Weights of a small GPT-style language model, trained from scratch on English Wikipedia.
Size: 12 layers, width 640, 5 heads of 128, MLP 1920 squared ReLU, 70.1M parameters.
Architecture: RMSNorm before each block, rotary positions, no biases in attention or MLP, untied embeddings, normalized queries and keys, capped logits.
Each number is 500 + 40 x the weight over its row's rms, rounded and kept within 0 to 999. Layers, rows and columns count from 0. Numbers have three digits each. The size before them is the row's rms in percent of the matrix's.

# layer 8 MLP down (transposed), 1920x640, rms 0.0267, rows 560-655, columns 96-127
096:499468478560494532483444473538523470550490441568452550523524438461464485491510468489509482469513
104:479483502436491530501507526401531481482438518544538500476583418478519531549532524535551530428450
084:496458522486468538490466533486477550540550463485474456545481476510515467489525486508432503489481
102:495428484457510514521505483498411443469430456543470462494500519545470522518534520517564474504531
100:462481513475470484442497527459525493418528449558491461511570414517521545542559487446506493465483
098:490540548516549462504483518525548533425455474507483490510431472447511492437537542531455497477474
101:521475549492502473533416469488559489432542489455542483450569481476518459467506474550424504451492
100:498479547468509469498386481556515426556460496538478423498473491512480530547530479484514467553482
106:571480478451537489499569544450542491395537505510564494481519470496534493531526431533545485473508
101:457469453445431506476510454556522507489515546483487479560509417572526579504491519544401552473470
085:590474550488480476495461513502517522511465495512493489442562559415455500445568504436497523520490
096:527420553501506531487442512513508562472477518502498501488552468535441512597471489392448508504484
112:495518540537468465473478524464501531482473518496512477463502476511497568459514530523516463437432
099:579503558447524426502487491472482525452422444496492524451453558483477452469564412530419535570509
092:495585531459506501484535485483509555427448511515457484498514481480505509528532540523575464501468
118:488447572494531519515447495564437404546459446532444477593521489469481489545520546443507586490508
103:500540530496449404536465537491407534468512490510474425470492516507487521501402470493523514530424
086:579453492453471492462455484454488551519513513530523502455482501468552510481473538524524514545504
102:541533506547567491519487507460497514540478459466536474560462570482546565521494520552497511433469
100:480475545513438426495567499576497521536474552481539487509546463494500491532435538536551542558446
104:572506550486540492530482461466493580550505506503509512399478504496475540492520483487424505459469
098:508501477495490480522460541513479474566471510444493536526529470486502456471496522457536470527495
096:517469568478469472489490511438424477480482453535468479478485500475531562511527462459570512490521
103:457420491499507533474483543528482523526554505555481553499484478577545531406463516496465589493500
103:500517505511482482516467478507572395459480412515603478451503548445510567536493527506482534520447
092:494541501449441555519457518550490493528526515444480546503453517520575434530513478557434560485481
105:538494486518520528534551492493465559551444454447485541496533475455484424463419478559526559515527
099:501472386484545509533477472541489541483451405506471468468485435496504419499542522472534545505506
106:474437440487568550543500548475494487460490564497511500469450489534462484504466409479451502441536
098:499441587468527523461507499436459494435507538537456539444408485469432526507469518471485501516489
111:517562480528572538542452542501542559511513553511566535463543457454522564464435479530468543545442
108:515453531485514514436495579544564501525550470494542519451597547516443558468552505548536522441509
105:460509531559471463453421429473471542553530484497573501507445475471526531451497512516496490513523
095:524472538571572406514520492452519558516475513427520467476546473481584571466504501562507475520488
108:606472473497478524506503512465457493491437483450525544497488471479497586491488552513469475530475
102:525458525467463533480508458500494461467488559442528513486477519494482495455499517475491519486504
091:507589522468494516570452519474497436474458592546485479522459510447521506548485510472473481480504
094:541423549545489525440517480537533507500477513391476571516499446438518532571530540430512446478522
087:486443593446496507525552524456519452502499563509455485593562477491478565498478565449543444469486
110:548485472588523519516466451495423508526465617500466501465517483461492531540505513569545456459432
083:483550487480518462464443508500522464445532485550462537539473484530531441504505436518481507530517
093:490474479527417584525400470488490537482501491547495488485517463492433500512583484490476516504484
102:434469490511465480457494499448499531577529550508528478461575541502446459502460523485524507499578
089:441525534530413545508519490559503505504464443500466466546504447541535477541480559502521597451517
094:507434515446481557420490488494575466536542520566479524454539495445428493489556484461554469423540
104:449514460472469478477581505443497435474507413465501540516489429528472539520474539470493362569558
107:488474545491527462439479413490502474553431506507511521541484431509533461456429523514507531537510
103:468533495509532422454435508478502536527476486444425491487504543514522477530507489540464416536482
106:467512447409507488492466476402515532508533527500476499499468503516503510463489438504451537522446
107:492572498507441501427488527461476540451548461479494450434496524431493530568457473462432517590438
113:505448535549533521506512482415552460509531527497590513480432534510593505491499556543439499495479
096:433511437552495565542476512557520480528494448472423452513496506532511503462469464461491485413514
097:522494484437496472510480472518525536450463542448581499416498559464509613473443526526485536554591
102:505603548556495491505506480529468532417449535426503482531481550541405497478508508474560518491461
088:552517495546494484465396461460453508489500539384465509545555474528495555468441507524481510431439
099:467529505463511508513477493412473522492529504506509575439465512490428440483458539466535474540468
110:495405516477511507408420515468471434468505561488439502460507477471463449467452448475521522448450
086:484525450555434464539476499531542445527516532515509491489532506498500548489513502505446467494436
085:495500558447497518434491552477519519525533481459462595500546547427527503491483555504486489455518
103:484488435467548442478532489490516447512461479462414566525539449518492525514461502545518494491546
093:537490593430490604487439559484393515493448573519511502550542488512539531500517584466484526475531
105:475465472478537522537496559558505438551467476500628565444526549439542417527507500494500518463516
105:376485602513510439469416506531468498444485571561486445479549475483475509603481469504530440470564
095:502426413483535480546573563441479537558519548468534569509469584501524465537500505486557496543494
094:470566504539547505540554462461487446520534491538570491533517563539496518459492456497521533517494
107:448528559573583510505447479442452499475490457544538559551468522454578515543441476500522518503475
102:463512499481534517537544499489503507541541574518498469499628519586444487538496472510459483540481
105:521498515494530423518547520489451460574514525491521482553478507501547471468551505510533478526466
102:598467510577532475448491573490543478528522539442523480541529481552470510527525466489434488491473
093:527542490452489449533496578515438466548458462563457535405508533479547543500602522438469472496506
094:565485485452474387503520486489472482452475508496499466518488507558516493554539473481470522522513
101:551474472493476575545507482510498471436541486490510458498515542496513555489446456515489443428540
104:542460509527489484531408466577490494567502528592535424478540543465473548544464534538473456503497
099:527531497499451438590547525442514475495601609535477534501445518515510592441449496519516507442513
105:493475535481481450492473485416556513487447442470542518496546429495502431534512467480512596445468
100:472492489578531570498452560460563576482464481501495508486478527477478501468529526435533505517534
107:460478468462495475574540499549457405490563520450468488498540464517490514434507452526448491479506
110:635497494491482481495487506561480509537540452580530499460496481525514480535543549481548507494513
100:547515523455484520438451482575552541465541520504519522518511449452479532533587446500500477524440
102:552523464499484480506526571482455477583514464567555488488425524535480513527508528491562501577497
106:525544482518447505496510507543468504494476534513481354490495456481560450499518401482486544502550
108:585502495473491453483431488533515561528456548495480543550556459497483506458475571483451514529431
100:489524445520464541463466433475482508492473575558493479479500497587488503460434466441466453543448
097:416448495498493516485511517433481494470455481478504500494474497568484584496503506475518495485461
092:560534492528561512491473476541604484414514468480557500531539501490474556568462511523484547490550
103:544547506522456466514473549503499482483518542473522507441529496485540479506455532469509599563565
100:536504493489520528439527490526535540483549499479531480478567538483506461538508519456496509477513
112:470422556581462523435475454434510494446565461529529496464490544498497492507473505502472498528488
097:465501540487577465545443509454589536487472488465561548458581473494530579487516627450608508525451
101:449500480488515584528573513522468508502496453499474531465480462446434470479509498511520518520504
097:465545513580481432515526458530429490535502478439466440464528446483456522476550486430511574519489
108:511470386538498504457486485551518505507561494503528485530525428456522471469450518534521500432459
089:553479536582485542504425529477570595466527487538507488501464534484512481469509478465557585463470
101:449422537507550513576532504506520464439496431547475433486428519535458485529525525501407462496503
100:411495525545505446529514499484528486531532517514486519529513476505489550461535469532464538529514
095:500512521548517570427508493524586566482531459502533521561465469514563464429492500576578545543476
# layer 8 MLP up, 1920x640, rms 0.0346, rows 561-656, columns 96-127
101:451495559407449466583512519526521465580490471533510435487469434493479516574454489490505456478426
089:525496566587467474553486525511500529486387535414516514517494516528486570437466504556474551529500
101:491486490505493509551471537522492547425543509507499514461495450594508526502471504494548463587469
097:492554472462496538540479537531444490524457537467556484523490541511530528467501508547457533506524
100:533499521560492502515545469582536551472530494500499421504559551497482521494508519532482590450480
102:527482501521590491506488504498504542478522504437405515554524513496486517497455534563492482526499
100:548495480458439512594559498569504571473500478548571453489457489472512547440516512603541522491537
104:570456519492480535508570472537540522514492481529469558545436445498548513385442506486535550464454
099:511491542486600538537523496502533512537534506564565453528419537555497568474542406544509529524437
088:450532542490525530572506505520512496486580529467548454584432482512478531516452540620534460518450
097:532524550477421522489566490470529518514514469537549535519444535515451443398484495485546426499477
112:498568567547467541473491556472536465481471512591460545465467529526489508502511428598452452480485
097:499513559534437484544498466506489481539529537553536461565405418516487547551496539527466489586464
094:557512494472507491587463483468475461517485462397458476558412487478499506496479465567512466479509
125:457482473479573476534495468531581502491457451480513525448478459488533511497488463474497569456482
099:533584549522550517517464615578513440441500479479503426495551548443547546441483520499515477489513
091:468438534525522507558529558554478472427478489481440503579560485534457548500526497501533490505422
099:478473517463530497514433535507519491492477474513497483495466442535460506532512473484506458549512
102:452415476416455523553460418541534511456466486483529486525587522499487527484496441499478499530533
104:557552535507574483471551512518613539521495497485510385564552469481531510443571524498515542452489
100:533598524565476501489498441491458547454526495475481498490573443529527516466478554454557521500480
090:534536502519535467454532525435534485517460436444465545504474489507463482449501540516466523493482
103:443498567471451516591534494516535480503503547548490465501458505470448484484512427489529480514505
103:521462453467584504529543528526492460484595504470551459526528505451523540489536488520492530492412
096:597487580472571501540494456475535479548457485514572431444489509529511504512476541487528537476481
106:566534590461540557473477481463529528521447478505468446518574549493462455489449554462521456531427
102:536516561524476507477526588499526519508374479506444493437520503519486510509496579470610528469519
105:551489507440474466442535485494534462489468487543509522544487543512525461472517476446526541500428
099:513435498543482417513501484522509544517469480499478488555533524442419460416433484542508455488492
106:566527489452571464475421452472535539508556440476555484477476512497471488489467510441510520432462
109:493514514443594504537464569455494519424514423517498472502534501526439498486558532543546462509481
102:443472500585504456534491510525509472501468471448537471579479528526440469477504457524517541447503
097:517453430501458462489482468530487502537363503533530473456437465499385495443462501508523494572484
106:514508524485407513543399421455545530506529477518506527431497458477432501493608461560480532525516
101:535544488415504554514522465575506563499521486444526476561416448570469545420515408512435491498447
098:502409520541506494465455513471507535530502460493456487551548520492468507525530455491510568541513
096:500543462500462460511472489505589407430496434498581500438533488485499565458395431553486505504480
091:502497513498437432490512473482512462450524465570498473436556477534487550442549557491539524559524
108:486495460497570497503516557519487509501512542532460541480502498517535576439568512506574523491465
091:479490545524476494494555473464489473512469519555489457518494480475483433499480492505553508501483
092:513526510464529502528532471538551559490465496505543521471487508504444533559463506572539451508488
100:523490474498485474405467558453480522449514546489484498477547505561510488560513521512541454521454
095:553490479464591480515515470510479532485504510564572553431486549463531506409481479479515512591483
091:550552539477435466531476482495562495489428523483543454510468461478449460492480511549491500546475
102:485474489507499443466502513563580429514465513449496550500554500470545537476531492508538506497444
107:535449502440534515491487507515538483463506470479500538554474500514449467485574513464555537440495
102:519443499464524498491496503537489522505494513500488557461493426586505506492571542494526568558469
106:573545475476579554505523446542478505417457483444519535455461475459554556463584463531492501497516
105:444572473521508550518481510462582472498500513484449420499497498528516536470519458482475517463480
111:482571510484440559557424500473595473475502505558499573480412398510504519444451456491528474556441
097:455503504473532417517478476491512507439396501416513533554495496474558481477408479463596610514433
098:508444514483512490461521512512511540546526456565482471501524554493468477456542531488559516591470
100:536460523517459525495513550495525517425494493608504533485447515561475499446485437531515454543472
096:437476619581483481555507456474574480523528424551543462479586495477494452533407529538537489541529
097:449441515491484479533583446450499465459463556500506517452513460583506502442486497548569554470496
110:494548556533459539490485574486566520469488501439533471568483440536483515511526479477522486496484
094:494430488474517516521548492591538536499523384481538530505411497526490538534469493519553523550473
088:538503490532506446533468464542527452582467535561539474519381473498482485507488582490520470573490
103:512449527503484509539483469485501538493418463543489455491539492490503478524417471516497581513521
098:527567563520527482417490475527504452509444482454492447577511533520486571504535525489509575541459
108:514448455469484520507565569567543471441494462436539508519503569530517528487471489536522618475482
101:510510468506535518452501504477567510441509441501584473446517439522460501458450443508515571507466
097:513511511503496520503504431525513436548474548507475494561501488483531573460578476443551490498460
093:508546484533571516462495417558477477347443509406525457482535500535473500425479527533580526514439
103:510461576498538507535439456440539519460458468501539444444485508487514533511527445533535565523455
101:518523515536509468506527485485487497464498422422484524596506523470511491434431495473563542546493
104:503586494539480457550485430431474430539541508452545539557513465455441539529461505506499562536422
099:497527412503519544509474447461454537460458482512487516616522536445514527492619523529538441536474
086:485489554546452484511540460516566512456529461509618498499501521550462497484514491539571508507510
097:563516522483522537483505493496533497517541509563561530450474522467491585468443485538514468490515
101:482441527502549526590549504554569511472516486561492462507462465426506615499498441517522499488511
106:478476437471500448515466517555521491515523443441467475488508484554499562495555457514532595503528
095:468439491487513479469449497520501459466418369508479467476549497509543543511478492481483510539500
103:464495566549524517499441516553497506532576401519483488542398463503433548460516477483486544553432
100:484504524522449531496564382509578466567534500544508495522517561491492471413470434537498486560499
104:521553522490444479530489524504523522401498454458473444493497491525549520478529528495517551509499
108:497512493546498450558500535476468467469435483490521481483521500520407459487530437499558534517453
097:480443525474537505504513472475510550491496464457514410549523511498472535493498538454482491511526
101:531470484526495502451570429496450414458563499518515493500489483598539540504494360517519478565424
104:479446484536454472438447493453546474506452534525487513468465494482516489462477540531521506516501
106:530504486488528485552533500518465516421526550566497557505432488493451509454519540530442470533438
101:580513502423456585504480461576493535449462509545524442566442553541527458438500520575474498563494
097:461478486527544531553500427481523545476497522450451490455541490511441533518528510512572590592491
095:462515614524496474486531504492543497437473550470510536478599537526432505538533423535500540503478
100:520504558445531493510532497549504527503487421503544494501513552477500556466484454507492502525473
101:498482551505495485466585486552519616545454418431495521513518486575422502511500508554535528442543
109:530480535544532512507475511413600592450467525572471507563464511534433464462477437490499534489494
095:463523515531460489495456454505531527493532522476440493509503477524465485485513448569522410586458
102:494523510471562467535512527482603547456541482504548512460458535479478466432511504451459472470499
095:497571505476457531495488513468494452569500444515517462469453544475481460425504511479479406485539
106:531583558491538471546416526509480486491501504560423503504458545488468503494521470515580589541489
087:466571590497533508464481490489539486537510496457583521517426507560486499447489456498494481499501
104:583562507462440558532478528528474593470490489482457587535536568482492544500484452508534536442473
100:525446468550525439474513555500477542466500497502508434488546518543529500485456501526555556533481
098:469522525525444469528485482546566474495498488453560434519463478485581580498490490460508599516501
090:489536509457613506474510496510499512465462559424474481511437578506487543521591461529542479451460